config = dict(
    n_kv_head=1,
    head_dim=64,
    norm_eps=1e-05,
    rope_base=1000000.0,
    qk_norm=True,
    optimizer='soap_variant',
    lr=0.0174,
    lr_head=0.00972,
    warmup_steps=53,
    decay_fraction=0.914,
    decay_shape='sqrt',
    doc_mask=True,
)
Each number is 50 + 15 x the weight over the matrix's rms, rounded and kept within 0 to 99. Layers, rows and columns count from 0.

# gate: layer 6 MLP gate, 320x128, rms 0.293, rows 11-45, columns 0-63
# up: layer 6 MLP up, 320x128, rms 0.274, rows 11-45, columns 0-63
# down: layer 6 MLP down (transposed), 320x128, rms 0.27, rows 11-45, columns 0-63
gate11:50 63 45 60 57 86 58 50 72 66 38 30 44 51 39 59 53 56 48 54 35 77 47 64 60 65 35 52 49 28 57 55 38 70 47 48 35 56 53 28 50 36 36 21 74 63 39 59 26 71 68 40 58 66 56 65 36 19 71 47 65 27 44 61
up11:69 77 55 65 49 34 69 42 36 41 53 39 74 53 31 30 47 71 18 39 42 28 48 59 57 54 61 49 61 53 27 60 16 50 52 63 28 53 66 52 38 61 38 53 60 42 38 44 77 31 17 31 30 63 41 56 50 49 52 44 67 23 51 53
down11:43 70 46 53 34 60 52 50 56 42 56 64 20 24 43 42 22 21 71 44 46 44 42 49 73 37 35 48 31 35 59 74 64 55 55 78 37 57 58 74 44 19 40 60 66 64 56 57 66 60 57 45 66 46 49 57 51 30 61 60 50 42 50 62
gate12:80 57 45 58 64 54 66 47 41 57 56 35 67 37 47 26 63 50 29 50 42 45 65 57 51 46 70 30 82 25 20 21 32 44 37 62 56 72 46 42 63 52 74 60 26 50 70 43 44 57 52 75 59 33 32 29 46 69 56 62 48 63 39 52
up12:33 42 52 53 29 64 30 60 23 66 59 53 64 34 65 54 30 21 20 44 52 73 64 53 57 51 65 52 88 58 61 45 37 47 52 57 48 50 26 53 32 54 39 32 47 77 56 54 42 42 52 41 41 56 34 36 18 43 48 41 56 31 45 60
down12:60 44 53 63 58 43 18 63 34 66 60 65 29 59 43 83 63 87 31 40 46 59 53 23 50 65 56 43 50 63 70 52 78 51 73 67 42 46 63 56 41 45 83 49 32 56 46 46 48 69 30 65 14 27 67 39 34 41 65 66 33 39 60 46
gate13:69 43 47 51 55 79 55 75 40 52 71 59 67 44 44 41 28 37 40 31 60 61 70 74 37 49 63 47 36 50 63 64 53 77 45 51 51 23 51 73 56 41 55 33 56 58 45 83 24 55 41 58 36 46 49 63 45 51 47 74 53 83 71 49
up13:43 42 59 37 52 67 48 48 33 35 56 44 34 49 20 61 54 48 58 41 40 42 61 51 15 45 63 69 38 52 42 43 70 41 58 51 46 44 40 63 69 60 70 50 62 64 45 73 25 67 65 54 53 62 47 50 42 56 39 40 43 51 53 60
down13:32 67 63 51 51 67 36 57 66 32 67 47 69 40 63 36 42 12 32 53 52 53 31 56 50 37 68 37 34 42 57 43 48 48 53 40 47 63 81 37 17 59 60 45 24 46 60 51 68 59 54 53 45 67 49 41 39 59 42 37 64 61 55 32
gate14:50 24 46 69 36 66 43 55 71 62 41 55 57 86 59 55 56 41 42 08 57 62 47 67 31 46 41 49 63 54 47 40 37 53 63 44 45 45 32 54 31 65 63 76 57 10 47 34 52 47 55 42 34 63 56 49 53 28 33 44 53 58 39 23
up14:59 48 60 55 59 62 81 61 74 39 67 63 42 50 64 41 61 64 45 28 61 29 40 68 69 48 16 65 39 67 69 59 44 33 61 57 40 59 67 46 52 42 25 35 50 70 56 63 53 38 55 62 47 66 60 75 78 50 79 58 68 39 28 68
down14:31 40 44 38 53 42 56 47 41 40 47 32 46 50 44 41 30 51 48 58 58 61 37 53 37 45 48 37 72 52 52 67 84 68 58 41 65 39 73 56 50 40 57 12 27 30 52 41 52 66 46 58 52 52 32 67 57 74 32 37 37 32 51 48
gate15:28 72 54 41 18 41 55 66 51 65 44 45 73 52 68 52 71 32 74 34 79 52 48 47 47 57 34 52 62 47 54 51 54 73 62 38 66 61 62 35 55 31 58 63 51 63 67 36 45 52 38 48 48 35 75 53 20 64 44 64 60 54 05 31
up15:31 58 37 78 60 36 32 62 56 76 46 29 65 57 57 64 42 50 27 60 31 66 37 51 35 49 38 57 18 11 50 23 68 31 37 32 58 66 42 66 37 63 27 36 78 25 13 46 79 56 28 31 65 65 39 57 52 50 63 60 55 53 37 42
down15:59 50 42 48 29 55 53 37 64 58 71 59 65 34 47 70 51 48 65 43 63 51 73 60 41 54 52 51 59 47 65 51 55 49 55 53 47 65 67 22 66 43 75 70 83 62 71 38 63 54 48 48 33 14 38 61 38 68 52 51 81 65 58 72
gate16:45 33 30 46 21 51 61 39 00 45 67 43 25 62 44 41 29 46 23 42 43 25 39 60 41 42 10 41 32 48 07 60 71 63 36 73 46 17 40 59 63 55 34 44 54 50 46 65 55 50 39 41 32 45 34 46 63 34 64 53 34 46 26 18
up16:55 44 47 55 38 84 41 25 73 44 58 43 78 21 67 32 60 47 40 54 69 13 55 35 69 91 63 34 34 73 54 65 42 48 46 62 57 31 72 54 39 43 69 34 55 55 39 57 16 73 45 56 26 60 54 46 63 46 47 58 66 57 35 39
down16:43 45 57 57 41 54 61 53 29 44 67 58 45 60 38 40 41 47 30 61 18 44 48 69 31 38 54 59 30 37 50 41 56 61 81 41 73 25 34 76 54 66 39 72 73 58 25 77 37 80 76 16 31 56 39 66 35 70 31 63 64 55 66 45
gate17:25 47 43 47 59 38 37 54 54 59 50 57 50 51 67 47 27 36 40 52 48 36 46 50 69 65 41 49 49 60 27 52 58 51 53 41 67 53 55 58 66 62 60 67 52 77 55 52 38 31 37 47 54 58 35 66 39 65 59 84 61 35 49 41
up17:47 68 62 61 55 26 82 36 60 50 55 77 45 62 67 73 35 38 44 45 66 56 20 30 72 53 58 56 54 48 55 57 46 62 53 50 64 50 43 39 47 32 47 58 62 53 62 70 49 52 59 39 61 47 46 54 45 51 48 29 16 62 24 43
down17:39 60 71 18 52 41 29 57 60 53 45 63 70 54 35 19 62 58 46 56 36 52 42 65 39 77 57 47 56 42 44 58 55 64 52 61 53 45 56 35 55 42 43 48 36 71 49 48 40 58 64 38 39 63 32 43 39 91 26 54 70 50 40 59
gate18:38 38 21 28 38 35 21 61 43 73 39 64 32 25 33 40 49 56 36 18 38 37 64 74 34 52 43 42 66 45 49 67 48 53 60 49 74 44 35 49 27 75 66 69 55 59 49 43 57 65 74 69 43 31 33 41 57 55 23 85 59 32 55 33
up18:78 46 51 46 34 35 53 80 70 40 35 54 59 59 49 60 42 54 46 71 65 34 40 56 61 53 84 63 33 53 37 20 45 42 44 50 44 77 53 42 80 55 74 54 55 67 40 66 53 69 32 33 43 51 40 63 50 49 87 44 65 44 43 76
down18:52 59 23 85 74 12 25 57 49 75 36 19 65 65 30 58 58 50 55 40 55 41 37 67 46 50 62 33 39 37 63 46 44 42 40 68 70 37 64 43 83 33 54 48 50 60 43 26 52 61 72 52 56 28 57 58 26 47 80 19 38 39 48 36
gate19:12 44 25 56 77 73 45 68 43 63 34 65 44 46 50 59 47 61 51 71 70 56 45 43 70 87 70 70 23 52 36 48 29 72 40 61 24 73 51 61 21 38 43 48 64 31 65 58 49 72 16 33 47 45 72 44 62 28 73 34 31 47 67 44
up19:70 57 46 47 49 77 54 20 57 83 55 74 53 59 56 26 70 58 58 45 87 37 46 54 46 32 47 68 26 73 64 55 44 53 50 33 37 32 15 52 52 55 54 46 36 51 67 60 89 59 62 37 50 19 56 61 57 51 32 84 45 54 14 39
down19:42 29 83 64 53 42 31 29 51 48 30 61 68 60 52 58 63 61 67 53 41 35 60 51 68 61 48 69 38 46 74 65 62 69 47 76 51 39 59 66 68 55 75 60 58 77 53 36 34 40 75 37 45 56 55 59 81 46 44 23 44 49 54 55
gate20:34 65 60 61 76 51 30 28 42 38 54 57 33 52 71 51 47 66 49 45 56 43 45 63 50 54 68 69 75 43 73 53 69 65 31 51 37 81 59 30 29 76 54 53 57 69 55 48 69 49 53 63 44 58 35 26 43 71 71 59 78 56 43 55
up20:47 65 50 64 69 37 30 57 78 36 58 47 28 36 44 50 43 48 34 46 76 76 54 56 58 49 58 49 11 50 52 40 45 71 65 45 43 66 53 56 62 40 43 36 82 83 39 75 59 58 50 66 32 80 46 46 36 55 40 66 61 52 21 57
down20:45 36 44 61 50 40 61 60 61 45 56 53 35 50 58 51 50 59 35 60 63 36 50 67 54 21 53 55 24 35 54 61 44 20 41 49 66 52 35 39 73 38 42 70 59 16 96 47 31 43 60 42 53 47 46 55 45 78 87 50 52 35 44 39
gate21:37 49 66 18 36 39 50 62 29 82 62 62 64 32 72 84 24 47 62 30 71 50 42 22 50 64 24 68 55 37 19 69 20 61 53 52 50 43 37 37 59 36 58 32 48 34 51 54 47 30 29 55 44 45 58 28 49 67 54 60 24 96 44 54
up21:46 62 61 65 78 50 53 26 40 62 42 43 19 53 60 54 47 61 34 35 27 57 51 35 36 36 35 38 31 43 38 39 59 65 62 54 51 34 22 70 31 67 27 60 65 73 59 62 71 45 40 34 34 75 22 89 32 50 62 49 31 53 39 43
down21:46 65 67 80 57 48 75 61 68 51 47 73 50 63 42 63 61 41 60 53 32 23 60 40 80 46 71 52 45 63 54 38 55 47 30 46 49 41 54 46 64 54 55 94 43 78 68 24 51 71 69 34 48 54 10 59 38 39 37 44 43 37 33 69
gate22:59 64 46 59 36 70 51 55 58 55 28 47 69 53 65 65 46 03 37 58 27 52 38 54 56 25 70 49 50 41 51 32 29 48 69 65 28 72 50 37 51 43 48 61 58 28 46 56 38 63 48 57 35 36 56 64 38 46 50 46 41 66 46 52
up22:54 45 69 33 74 45 67 63 54 35 39 63 49 61 66 49 27 26 47 54 43 93 31 52 52 68 52 83 34 33 39 53 57 39 71 57 25 49 34 44 38 38 34 44 61 44 62 62 26 26 55 38 56 45 59 44 59 63 69 45 58 51 72 47
down22:36 68 57 60 34 47 66 99 65 37 38 71 63 43 60 67 30 50 38 21 49 24 65 42 55 32 67 73 60 23 71 66 71 68 53 48 64 35 52 42 54 59 29 21 20 35 80 70 42 33 44 66 55 58 78 56 54 59 66 43 14 47 46 61
gate23:41 68 65 42 29 42 72 82 59 55 56 33 40 78 47 68 46 55 61 55 40 51 36 65 70 50 51 38 39 44 61 45 77 59 50 40 62 43 27 44 57 58 50 58 61 72 54 48 69 57 51 72 84 66 22 26 47 63 65 63 56 60 31 78
up23:59 48 96 46 47 48 43 39 54 49 35 62 38 53 58 51 46 68 26 34 71 46 61 36 46 61 63 71 42 48 36 53 41 42 42 41 51 84 62 52 37 70 40 49 40 31 43 55 59 30 71 49 21 41 62 33 60 83 52 36 34 62 44 29
down23:38 57 44 27 19 32 69 65 74 40 44 71 66 75 57 40 37 40 37 36 53 57 68 62 58 44 47 38 33 51 61 57 51 83 37 68 30 79 49 31 61 46 61 74 54 42 58 84 67 33 49 58 37 57 35 63 42 62 44 66 45 26 31 56
gate24:36 42 22 63 68 61 57 63 35 25 25 73 61 73 28 40 61 59 51 54 56 24 54 39 60 53 60 42 44 50 61 48 36 54 41 52 43 42 34 35 57 40 39 60 35 44 71 68 51 33 37 55 41 61 40 55 45 45 78 51 62 39 48 50
up24:68 42 76 42 35 49 47 47 63 49 43 31 52 33 73 65 29 56 46 48 52 51 55 20 46 42 62 51 50 54 55 58 47 66 14 34 52 52 40 60 32 49 33 37 71 35 76 29 78 79 74 39 35 54 65 42 65 60 34 54 43 51 34 50
down24:55 28 30 52 48 41 56 61 54 71 74 79 45 43 36 31 76 68 35 47 48 37 68 67 41 47 44 53 41 63 50 63 46 45 49 58 50 49 66 46 59 43 25 67 51 66 65 77 58 54 32 49 39 20 50 80 71 38 39 30 33 46 45 50
gate25:47 56 68 54 60 52 72 58 64 73 58 63 75 82 52 60 54 65 45 47 71 60 62 58 58 46 22 52 46 53 64 43 43 58 43 48 68 63 49 51 63 48 43 49 65 34 40 49 67 34 62 76 35 44 43 75 65 86 62 29 25 62 53 48
up25:42 62 17 41 51 68 55 36 58 48 61 31 43 39 36 43 67 79 36 38 40 38 34 50 70 38 46 29 87 49 66 36 57 73 58 51 32 48 47 46 50 54 49 44 48 54 64 42 43 58 36 19 51 32 41 44 42 45 67 78 71 58 63 43
down25:74 52 81 57 73 67 57 58 59 37 79 65 38 54 49 50 59 60 45 59 56 57 55 46 18 52 55 52 37 50 57 76 41 47 49 28 43 53 30 56 66 41 74 45 56 24 59 31 35 58 55 63 30 58 32 71 60 55 50 37 53 48 59 62
gate26:64 56 47 46 37 49 77 91 43 71 65 43 37 49 73 50 52 61 31 37 53 65 56 13 38 69 51 76 20 60 36 61 32 66 39 65 76 46 41 46 73 44 24 40 41 56 44 38 63 33 84 62 55 54 50 37 40 70 50 38 63 36 58 42
up26:38 45 65 35 66 68 52 40 59 45 40 52 53 47 51 44 46 21 58 45 41 63 45 63 81 78 64 71 51 53 69 17 58 39 51 51 34 62 68 51 18 36 35 71 36 66 40 33 68 55 46 38 53 40 28 51 61 42 64 36 49 45 36 53
down26:70 64 62 48 87 40 51 53 52 52 35 71 69 19 60 68 33 37 41 62 38 42 53 81 39 49 47 48 66 57 61 79 56 58 61 43 24 49 38 54 58 53 40 47 56 43 37 73 47 62 49 56 35 27 43 53 26 76 38 33 24 49 44 26
gate27:29 41 35 63 37 61 53 22 85 32 62 26 51 73 55 57 15 68 51 55 65 35 78 29 26 39 50 55 52 34 77 68 76 44 36 62 68 29 49 61 50 35 51 78 65 48 48 53 35 62 51 43 40 53 00 65 51 42 36 74 37 48 69 63
up27:46 63 58 56 56 27 51 25 44 23 69 56 21 30 46 75 38 36 48 58 62 40 32 40 40 39 26 27 50 31 59 42 48 52 27 57 38 20 43 29 68 62 37 58 46 42 72 43 24 61 50 51 62 74 43 62 23 65 54 36 71 35 63 64
down27:34 57 67 69 59 46 26 35 48 37 59 28 56 62 46 52 46 73 42 46 28 77 30 58 53 82 28 49 51 23 59 39 58 44 39 61 72 36 55 61 99 79 26 42 34 48 39 41 37 55 45 42 61 33 42 52 43 39 35 57 49 58 52 25
gate28:37 38 39 40 41 67 41 50 39 60 72 13 43 46 77 44 63 42 69 39 44 79 29 38 05 58 48 53 28 40 37 63 56 80 63 54 56 38 47 47 55 43 57 62 40 37 51 60 26 38 62 37 11 61 60 56 52 34 49 43 26 63 33 52
up28:56 30 39 46 52 40 49 60 40 34 61 63 37 52 53 32 41 45 57 51 46 73 79 63 29 71 56 77 72 97 34 60 51 50 62 59 63 65 52 65 82 60 42 51 47 43 54 76 18 56 39 65 41 24 45 89 37 37 34 39 59 28 49 64
down28:63 24 37 43 22 31 31 50 50 54 49 55 64 61 48 12 63 44 46 67 57 43 72 75 50 46 14 44 38 24 11 39 54 40 59 48 60 39 80 29 42 45 48 71 48 12 55 48 45 41 58 34 63 18 67 46 33 58 90 49 56 47 65 73
gate29:60 74 44 85 33 52 34 32 65 61 47 37 49 41 62 55 65 74 40 19 56 54 61 46 50 42 56 48 37 60 35 52 68 32 48 75 63 41 34 52 77 40 48 50 52 48 65 37 77 60 76 38 58 19 81 54 63 57 53 39 28 64 42 66
up29:38 58 66 42 32 47 73 20 51 48 44 73 60 50 45 50 60 73 47 15 57 69 48 28 28 37 47 60 34 43 30 65 63 55 59 75 67 72 32 63 79 63 26 68 68 29 52 68 71 43 78 74 58 52 57 49 65 39 56 32 37 44 41 36
down29:71 40 55 66 48 84 12 49 69 53 65 52 13 34 58 24 24 61 69 61 71 79 64 34 47 31 63 39 59 62 56 35 70 53 62 28 39 47 74 41 62 46 49 43 40 61 60 56 43 52 69 34 57 40 61 25 56 38 41 81 51 62 54 66
gate30:30 45 33 41 35 51 46 52 65 52 34 22 43 50 46 77 62 46 50 58 32 62 59 34 70 81 87 25 41 34 21 80 39 48 68 63 74 70 46 67 72 48 41 33 51 44 92 42 64 31 29 68 44 71 65 44 90 64 21 52 48 55 37 76
up30:57 69 60 88 40 59 34 47 17 57 28 69 65 62 58 29 37 68 36 39 67 36 61 47 39 26 35 69 40 52 64 61 70 36 41 52 41 45 33 18 44 70 32 59 53 62 45 53 16 56 75 52 43 50 42 64 16 22 69 46 45 53 63 40
down30:74 65 44 76 50 49 54 58 66 45 71 35 36 56 75 47 41 43 72 56 39 58 82 80 69 64 56 83 29 61 37 52 80 30 67 51 63 64 17 46 66 33 41 32 60 66 15 33 52 47 39 28 57 52 84 50 63 55 58 24 50 56 30 41
gate31:54 45 62 38 46 49 31 61 53 60 36 32 75 61 40 55 14 64 52 41 52 40 59 40 42 57 13 47 64 61 86 84 56 12 65 43 42 48 59 41 66 28 62 49 70 42 31 63 32 46 58 41 36 71 74 60 69 32 26 52 39 60 25 54
up31:28 72 35 54 44 28 43 46 52 41 32 61 81 31 25 32 44 80 54 60 23 31 16 29 29 52 46 95 35 29 38 57 76 60 45 80 43 66 71 37 41 34 14 60 36 58 63 62 47 49 43 70 46 41 49 37 49 64 62 60 87 52 60 40
down31:62 35 48 76 50 76 73 26 53 65 62 53 59 62 77 57 62 60 54 52 45 49 83 38 29 27 63 51 48 55 74 56 48 55 51 69 49 55 55 52 42 51 36 46 69 55 66 65 55 38 89 42 44 82 62 61 65 44 32 93 50 62 46 42
gate32:19 53 08 52 59 42 44 72 49 60 53 19 75 45 61 45 54 36 65 64 59 42 39 33 50 35 39 41 65 43 57 44 74 72 50 39 56 44 20 33 60 49 61 80 73 56 58 38 70 44 53 43 55 74 49 47 59 46 51 56 37 39 38 48
up32:43 35 64 66 52 45 35 35 71 55 58 58 24 27 52 72 52 56 61 67 53 58 40 33 72 61 73 36 69 43 39 53 63 53 63 55 52 28 21 64 54 38 51 47 59 52 60 54 41 59 47 61 44 61 40 24 39 69 72 53 67 65 27 62
down32:48 58 40 60 76 66 66 68 35 44 65 51 34 34 46 66 45 78 51 51 37 24 48 56 61 49 38 37 60 62 49 44 41 49 48 46 18 38 35 57 38 56 67 50 78 27 46 53 45 65 12 28 82 44 61 55 38 52 58 31 38 59 45 48
gate33:68 45 45 46 69 78 49 39 27 44 61 51 51 43 23 49 76 58 37 72 51 44 75 61 52 62 32 44 24 40 21 51 63 32 41 68 41 68 32 22 74 39 55 22 46 40 49 24 22 61 67 56 27 72 35 65 34 49 48 57 25 34 50 27
up33:53 45 53 50 62 75 67 17 41 81 57 35 41 45 70 37 96 81 64 77 33 70 61 22 71 68 56 54 47 43 43 54 46 24 40 63 47 67 35 40 42 69 52 48 54 57 21 40 41 54 50 39 38 51 33 39 23 46 54 63 45 52 65 71
down33:35 39 46 22 36 47 46 48 71 45 42 50 53 68 29 30 55 39 73 71 55 55 43 60 57 33 59 36 34 66 58 33 48 68 42 60 46 51 60 37 39 73 31 58 41 52 44 64 57 46 31 56 51 35 53 50 39 30 57 15 53 45 44 70
gate34:58 59 34 85 45 47 57 33 49 45 37 52 64 95 50 68 51 67 55 47 35 45 83 54 68 44 39 60 45 50 65 47 50 58 53 66 74 64 64 25 46 58 33 74 56 39 67 17 46 14 38 55 55 26 58 30 70 53 41 26 42 53 67 23
up34:62 35 51 57 35 36 52 32 48 64 43 43 41 53 43 66 44 32 56 29 47 58 35 18 57 33 74 77 46 45 37 37 49 50 29 44 29 41 54 04 54 44 43 61 45 27 51 51 44 40 29 71 54 48 33 66 66 47 65 40 36 36 49 43
down34:41 46 54 00 33 52 60 68 47 34 36 38 71 34 35 55 51 56 24 43 48 22 41 67 47 70 44 44 62 49 69 24 39 46 67 82 47 55 20 46 28 52 51 60 42 48 91 85 47 41 42 50 32 22 56 38 44 42 59 50 38 39 84 24
gate35:45 33 42 56 46 49 72 38 71 49 55 35 60 62 59 76 13 53 67 62 61 55 85 58 72 73 46 51 42 24 57 67 83 60 35 31 53 44 36 53 42 51 39 34 40 57 47 56 66 37 55 71 62 27 59 58 52 84 43 63 46 53 38 41
up35:71 61 69 70 70 48 61 64 58 51 55 55 59 58 61 62 52 23 67 28 40 45 59 50 47 49 59 79 46 28 53 55 49 29 66 66 64 38 66 41 50 39 40 83 46 48 30 61 40 33 56 63 45 60 39 42 57 46 68 47 46 96 66 57
down35:71 52 44 61 46 60 21 12 63 40 64 37 45 41 43 60 75 50 37 24 69 63 47 57 52 66 60 36 65 46 59 52 59 43 85 22 67 56 28 67 60 49 54 63 68 08 58 25 51 25 39 45 52 54 70 61 23 28 32 65 48 70 57 64
gate36:37 20 62 33 63 32 10 57 43 45 36 74 64 41 70 74 40 51 69 40 52 48 73 37 20 49 54 47 68 30 50 64 62 29 42 41 50 42 67 43 55 56 50 63 57 53 42 36 44 44 62 54 50 59 41 39 50 51 59 42 55 44 62 47
up36:55 46 39 48 29 67 43 31 49 47 55 63 61 66 68 45 67 51 71 69 47 47 48 64 64 82 71 67 49 51 46 40 58 64 24 48 56 40 80 51 73 71 48 53 66 71 38 34 24 53 34 52 54 28 39 45 65 43 50 49 42 41 98 47
down36:61 55 20 78 57 64 66 45 53 65 53 60 38 62 54 38 36 63 50 57 69 57 71 33 38 53 54 46 58 49 60 16 47 51 28 66 41 56 53 36 62 70 45 36 43 54 75 59 36 62 36 43 32 38 59 35 70 57 32 35 27 49 48 36
gate37:56 37 22 57 14 54 42 17 50 63 74 20 59 53 70 64 33 63 58 50 54 39 51 56 09 42 65 24 34 63 51 54 43 21 44 59 40 40 65 51 49 33 34 74 98 43 46 54 39 60 46 56 78 49 56 51 61 61 48 42 52 37 50 35
up37:32 76 60 43 38 38 56 58 78 56 38 56 73 66 43 45 72 32 61 44 57 50 42 62 50 75 33 53 71 57 46 41 63 52 96 48 42 32 53 34 71 39 74 49 54 43 50 35 53 55 24 72 32 57 51 67 32 63 83 78 67 61 43 17
down37:33 46 55 56 36 43 71 40 47 77 33 66 67 63 44 52 53 61 39 64 50 70 53 54 45 34 46 51 39 65 75 26 21 59 58 53 45 48 44 32 65 74 72 34 38 58 47 54 56 45 64 56 25 30 47 35 60 60 57 84 57 50 56 61
gate38:53 44 38 58 26 26 39 64 65 50 34 58 27 40 64 52 56 64 68 69 71 37 67 30 75 51 71 45 36 48 71 41 77 45 38 52 63 45 40 47 55 25 36 41 37 52 42 45 48 47 42 61 55 47 14 33 28 67 64 43 65 28 21 43
up38:50 28 60 48 45 75 50 44 68 42 59 56 41 40 60 49 23 41 55 54 32 76 44 91 26 41 77 51 57 50 54 37 43 68 23 64 40 40 65 61 41 61 49 48 56 66 37 59 50 36 70 44 69 48 67 57 53 29 39 56 47 85 44 48
down38:55 37 61 30 60 59 43 59 57 63 28 56 61 41 45 30 51 42 77 45 54 72 55 61 70 59 74 62 45 40 56 66 11 49 47 62 39 34 42 47 57 43 43 61 64 85 61 54 64 38 58 29 49 51 52 72 66 60 51 53 40 41 27 18
gate39:69 64 41 56 39 62 79 76 55 37 43 68 71 38 29 44 31 38 69 40 51 33 27 57 50 48 38 70 52 21 63 61 55 15 48 48 45 61 61 35 50 37 48 60 33 43 55 57 65 71 51 59 33 63 52 67 31 34 58 47 57 80 59 46
up39:56 60 67 45 55 62 47 33 08 42 39 65 49 51 43 65 14 55 52 40 55 31 57 38 53 42 60 73 42 71 48 44 27 22 60 49 51 68 45 63 68 50 60 42 59 47 51 59 52 49 66 76 24 50 36 43 23 51 15 34 42 68 39 54
down39:37 51 28 59 50 66 44 39 36 40 68 43 41 48 30 62 22 54 66 47 40 51 66 43 91 57 59 54 49 37 42 44 31 42 77 39 32 23 42 43 55 55 47 33 49 69 66 67 46 51 65 43 50 35 43 74 30 46 69 72 51 41 45 26
gate40:50 51 46 67 68 51 70 58 46 39 65 49 46 35 40 72 42 55 73 41 41 67 54 54 25 57 42 61 27 54 36 31 47 73 31 45 18 55 62 43 33 36 65 42 40 54 53 41 52 69 63 24 49 51 38 47 78 65 68 52 32 56 46 49
up40:54 38 67 43 49 49 39 61 42 44 33 25 30 65 71 58 43 56 52 44 36 60 36 34 58 32 78 67 46 69 45 39 53 35 44 49 53 63 84 26 32 26 41 47 50 39 44 55 40 38 41 64 37 82 34 51 31 60 45 81 49 53 52 78
down40:60 60 38 32 45 31 57 31 57 32 68 33 61 59 41 53 54 55 44 74 49 55 44 51 49 49 45 57 60 79 46 35 95 43 60 59 42 69 32 52 49 36 58 29 64 36 58 58 46 53 76 58 51 45 43 54 49 18 61 52 27 34 51 28
gate41:30 30 48 52 43 56 75 45 40 62 49 45 44 60 60 48 31 38 33 53 43 23 80 49 48 69 65 43 39 28 53 59 59 48 62 34 38 40 54 31 60 64 39 53 65 30 65 54 52 45 65 35 40 44 46 30 63 58 97 54 35 58 78 52
up41:53 44 37 33 53 54 49 30 31 57 61 57 50 52 18 65 53 51 61 47 83 47 43 49 50 50 57 43 66 48 72 44 45 33 55 39 30 64 64 36 44 33 41 30 34 44 48 30 44 85 61 69 62 43 41 82 42 86 40 40 50 55 66 25
down41:29 49 64 37 50 51 41 58 38 49 60 39 54 62 40 48 70 65 46 53 78 78 50 42 30 43 64 58 41 28 50 49 39 48 49 53 49 39 99 46 75 41 53 58 53 34 67 47 38 43 43 23 36 21 58 50 75 61 33 44 53 49 58 37
gate42:26 71 50 51 15 45 54 91 55 72 38 53 73 43 68 41 57 66 51 57 48 44 67 49 59 20 56 41 36 53 52 48 68 53 40 51 51 43 32 29 56 30 56 64 52 48 73 49 36 67 30 34 59 44 22 49 53 76 45 56 43 41 41 46
up42:27 46 42 59 63 53 48 32 50 33 67 57 49 25 49 49 40 32 24 37 59 70 41 16 60 68 26 38 67 42 27 60 63 86 38 51 51 67 64 57 31 67 57 47 48 59 62 25 78 62 63 54 62 36 48 59 30 46 51 33 27 39 56 58
down42:31 35 88 51 25 55 45 59 72 58 45 39 79 46 60 67 60 51 40 35 32 50 46 42 64 83 67 26 14 63 63 29 53 43 59 54 41 98 24 26 53 45 16 55 76 67 41 62 34 64 47 41 79 57 66 63 74 54 33 52 53 36 54 26
gate43:51 21 64 63 71 49 52 30 60 58 76 99 46 37 51 08 62 84 47 08 24 54 60 46 40 79 37 63 40 28 73 68 65 48 91 71 48 52 28 37 49 56 60 40 49 40 42 89 40 37 60 27 37 38 51 33 49 67 37 40 31 49 40 48
up43:57 53 62 44 83 47 46 61 47 56 71 67 47 37 75 45 64 32 29 48 39 47 43 68 33 65 55 64 53 53 49 57 47 69 53 87 49 48 42 52 45 37 48 59 29 45 51 50 52 62 56 28 53 43 58 25 32 75 42 55 46 39 59 43
down43:44 65 44 22 53 65 19 61 70 42 51 38 64 46 81 73 59 22 57 70 47 44 60 89 29 50 65 21 38 46 58 42 57 47 48 70 23 48 63 09 62 48 67 39 55 65 38 55 81 38 51 54 39 59 50 30 60 44 31 43 72 41 35 98
gate44:63 35 43 63 64 74 50 26 59 62 47 45 62 53 60 63 60 74 43 51 58 74 32 35 48 27 44 57 30 44 46 27 39 42 70 57 21 31 54 40 42 52 53 62 48 65 35 34 36 67 76 53 47 32 48 44 62 55 56 45 68 32 34 30
up44:32 43 48 44 58 27 32 57 38 50 49 57 27 46 60 28 41 34 54 49 28 56 41 62 90 58 35 77 73 44 38 25 72 29 36 35 22 38 24 63 41 58 40 67 35 80 34 62 51 48 57 47 67 61 62 41 37 67 49 41 43 22 74 58
down44:35 40 26 03 49 69 81 56 60 66 69 45 59 67 52 39 58 37 41 65 72 29 28 16 41 11 46 43 45 43 22 42 39 16 34 70 41 16 32 43 37 44 62 32 44 44 38 35 54 54 31 39 48 17 35 77 52 47 68 36 55 44 41 53
gate45:52 40 70 52 44 52 23 47 50 45 45 43 52 40 80 64 44 50 78 57 40 31 61 50 50 56 27 44 44 47 93 67 64 64 38 61 50 40 73 45 69 29 56 77 38 51 43 51 48 31 50 52 39 53 50 35 39 55 85 69 40 70 50 29
up45:55 63 48 54 23 44 38 43 14 53 92 30 60 30 34 37 49 61 51 54 64 41 52 57 36 70 25 61 51 31 28 61 57 51 52 44 54 39 55 56 57 46 47 59 55 45 68 64 39 60 71 38 62 52 53 39 32 55 40 53 32 16 37 42
down45:41 41 50 54 67 37 37 73 52 53 56 68 68 35 67 35 12 64 40 49 63 54 43 56 50 58 49 76 61 61 54 43 51 65 31 59 32 48 19 67 89 61 65 56 58 41 39 52 56 34 48 44 65 39 31 47 52 58 51 40 61 45 61 33